python train.py --n_head=2 --vocab_size=6390 --init_std_o=0.0128 --lr=0.00935
Each number is 128 + 32 x the weight over its row's rms, rounded and kept within 0 to 255. Layers, rows and columns count from 0. Numbers have three digits each. The size before them is the row's rms in percent of the matrix's.

# up: layer 9 MLP up, 256x64, rms 0.244, rows 145-158, columns 0-63
# down: layer 9 MLP down (transposed), 256x64, rms 0.175, rows 145-157, columns 0-63
# gate: layer 9 MLP gate, 256x64, rms 0.243, rows 146-158, columns 0-63
up145 098:078117084118119141137167131139166151123114138107116144094107196160155102097099115167121141148207135165171063119071153107139050129110190118147105085091149100181147101144104130165094159127147148
down145 094:113113160175052151140146121135152154142114135154087122115093170070109160148162131152039123160143051109171064118093160129135113135145142165123189108144118152111099188125100124136137099131184111
gate146 107:023127129132143118143134126143072103120133085172140160076157137121171092140106104123143107092093069177092135126151096133183111084151070055113085146098141123126128191091147118124133147117108136
up146 112:114108158135157120139087095156142158131150098103087132123146121160131179178166129109136125158079136115137192113151120100137159073131049187177087125127172148130064140115107160151132133109029124
down146 101:138143148082125127072093139173145128107156091120092144110143113180138143161092090089107101157163128125100166133124150138091113202062114176118208090126134075129114119181092090135146084178117094
gate147 095:159157123128131136115093153118124069118135153132091094137142114182122114112119149100127142095104168105121185156154115140165203097095135181099119058122108125139048164109097090175162172181094079
up147 100:188110143085090167112062167084152141151072142082075094096156144100092104101054088088136165125160183114123154086153114111175144138085134113103102171142150152151133136154112145126139136163144085
down147 099:127121156116132111154159133095134154164109142165135080092110145084110180115101221095073157153194109105073160123101135114069134094158149095146105143111133118138147126151148222133104091118167105
gate148 112:116066077133112159078137126160140103139157135168166105150091067086105126130085143110121108173100176125056106121089121189120093122074140116082132157108113143154093076178129149158142102192142133
up148 107:112151101134088116117131122137131050116170131121126098078127155146141175093097109125184083125192112093108125112098094193121110095104108115157127181145102091144113030153064138164099130112106142
down148 103:169123054150163150112119082175094133162090094161143188085074143141153197124165111083100120190141122094174131151145125120104117115101117117162089148145119164097130146142151135050103120080133156
gate149 115:202143086084053127162124170082194123145114114116124163167145114120150093122131102109177136155141140150101151089095109090098141054087118143133129130097104154170135160175110103083193141154122149
up149 108:127102134096154130072139086143107134083111137080085150112112141147182128099134164120081104120208116131189114156169177166121093127118143174124152142181176087175136166165145132098145150078136069
down149 104:146134109159137098125075122139111129100141144168121090154068079157123144094137129134126110100154099065151193159113101096136089136119090149044075201061127132141135132075094173121118150161152135
gate150 086:125131162114188142184135114137140183126137135131185104127158168103138161117132076081137119127123112100141119077112163102175095174125157176137135108141161054157122055187106071185120162137151137
up150 096:147140084149133101139126110144129103141096086120101175122171055145105149140124181117132154183130072126172082131087166108124125164180142140075181146144139098098111200137097195110111186113106112
down150 097:120142123192118064109082130156135129125144161134115092148137094107042120207122114142138168113153118183138139173091179080143110124135151117048146131132122112070127170100124130126167141134134195
gate151 093:169117087122152165143135084061152176121129123132124137148125147120158160067130100153088165133069074146140130108149143151148093160142152072168107172125140166179124148101086128147189217154130102
up151 088:130185121076162126108140115140152150169163110101147150133132115126072150107158107093130095103077129103095095080186105168074115175173112105113126148130137098140130176130065160219070140112115149
down151 098:094180091117076121121158117134128116136130176126123146118107089178067154115123181106157076116160170102166142130131159145190112114108042174117135076116134084144146122093102156168079135116106189
gate152 081:152115206147054156128098130079132178162112187093098122114127149178160123092079127110088117148130110057144117125130193103141152132129123153163099086130102135106114202123136102136167096178140124
up152 083:156089132188186163163194095119133139086135179162172122142104149139069105165146086181148117130187174133101062089133111112126127109053112119126124107112139159189170113128145149142131137127109112
down152 085:145135166108131094174151072066160081149106070093105135116111155083118139162152140092130170177132167119142088111151095101162134095090135108161091101087136147112142131070113153190143155098201165
gate153 110:118107127117074153085048103078153136128167128086107167139115166091144100098087179110131105120098125169069115047082119148153127153126081152141080099161094069110126140114134177110136129124147093
up153 111:096116146084170139097157173076120058115135105146187107082173162132169153117145113212130163112118109156117139145134136138129128145138119171102115138125106083149212100141147186132095139078185113
down153 108:169145149155086100166107149125143146121161100085094171185227181075096125161137141141120157148156134087106089115113151159096136155113106159159123155100108085106038119125100109151141101153094143
gate154 080:078141125064083116142176120115143094081107078184103152124125100155199087131139082087172100157157112087131108099131137118137146156168076147115149147165175083127140158210139122123106166127121153
up154 083:135106134142144109092131183081146141141093133131148119124151113087062074219194185175054141111089147140108170105143080205128111120131148105104133138096167111129126113091147116112118121122155135
down154 081:088097136075124112139163141121128127137126147069094208155112134144137128113099134120095089082144095166187154096170135087197127167121200166176092118117159184078112153150086165134133128130138128
gate155 092:107081129143093108192107093072150083111184151108156145062127131149156139091127119164149090083096092120164141069148131115167174134079092153163117149105131120160105145110144162148139169206149161
up155 097:214127093067148099168095093129128093133186147111168109163143102113056121130197113176114096116147092088117180144113104133128077096161150155187115158147089135108104148114136161136128153092134136
down155 100:150119109109125108121081108055114091116180193103168068111077104102110180097137138168160080085122152181096104128148140118146162119111117111141162143115095169151166168114188152190115127113135169
gate156 098:129139088118105205132115168142112106119122108102120150108104112127093108084157125192181140195114077180160124098160126082118077072165087153138093078187114102107145124134174141153151169098153123
up156 102:110164095172112138188120111119137130141143164167165105190065127131112169073125178143131099151170121201150128148103168175103119115129111156082177157151089127120123157198099101098132178148149160
down156 103:154105096034116126098117134136134153098144058101121156097148117094152122181110110118149125126103118120107124114169082091023150149122131151129089152044131155143101081110139131147139067126154126
gate157 091:174131152130117166145162100097155147125147097151125121112132130155134140182159165171127189134122176180120119088122101091161156128189197138168117090099134150146112142155054060160170118129071165
up157 086:184127171096159078072067084171150120063101121128180139182176113140133134137087140136170189117124082121110111169122117104150127102148136112081090159140163088121175146130117143184104163096145138
down157 092:124135120081145095111138050127130184123093144119114141178130129146123153173120155181130154126111181155110134090157148113171113132177184099197113077089124163114081168164159086131152152111092191
gate158 098:100102123145118160108096112118070124181141153137144159094105076039114166056134104132142098098095156098173147103149102153190085119103104155089099128150122188106115107083114168169156138144102106
up158 099:124129074161145195073129096105093161137159161133137052109108127082152145114064110179125057119103150124136123132152118136115087110123126108167152116181095143134095116120122150210181131130071135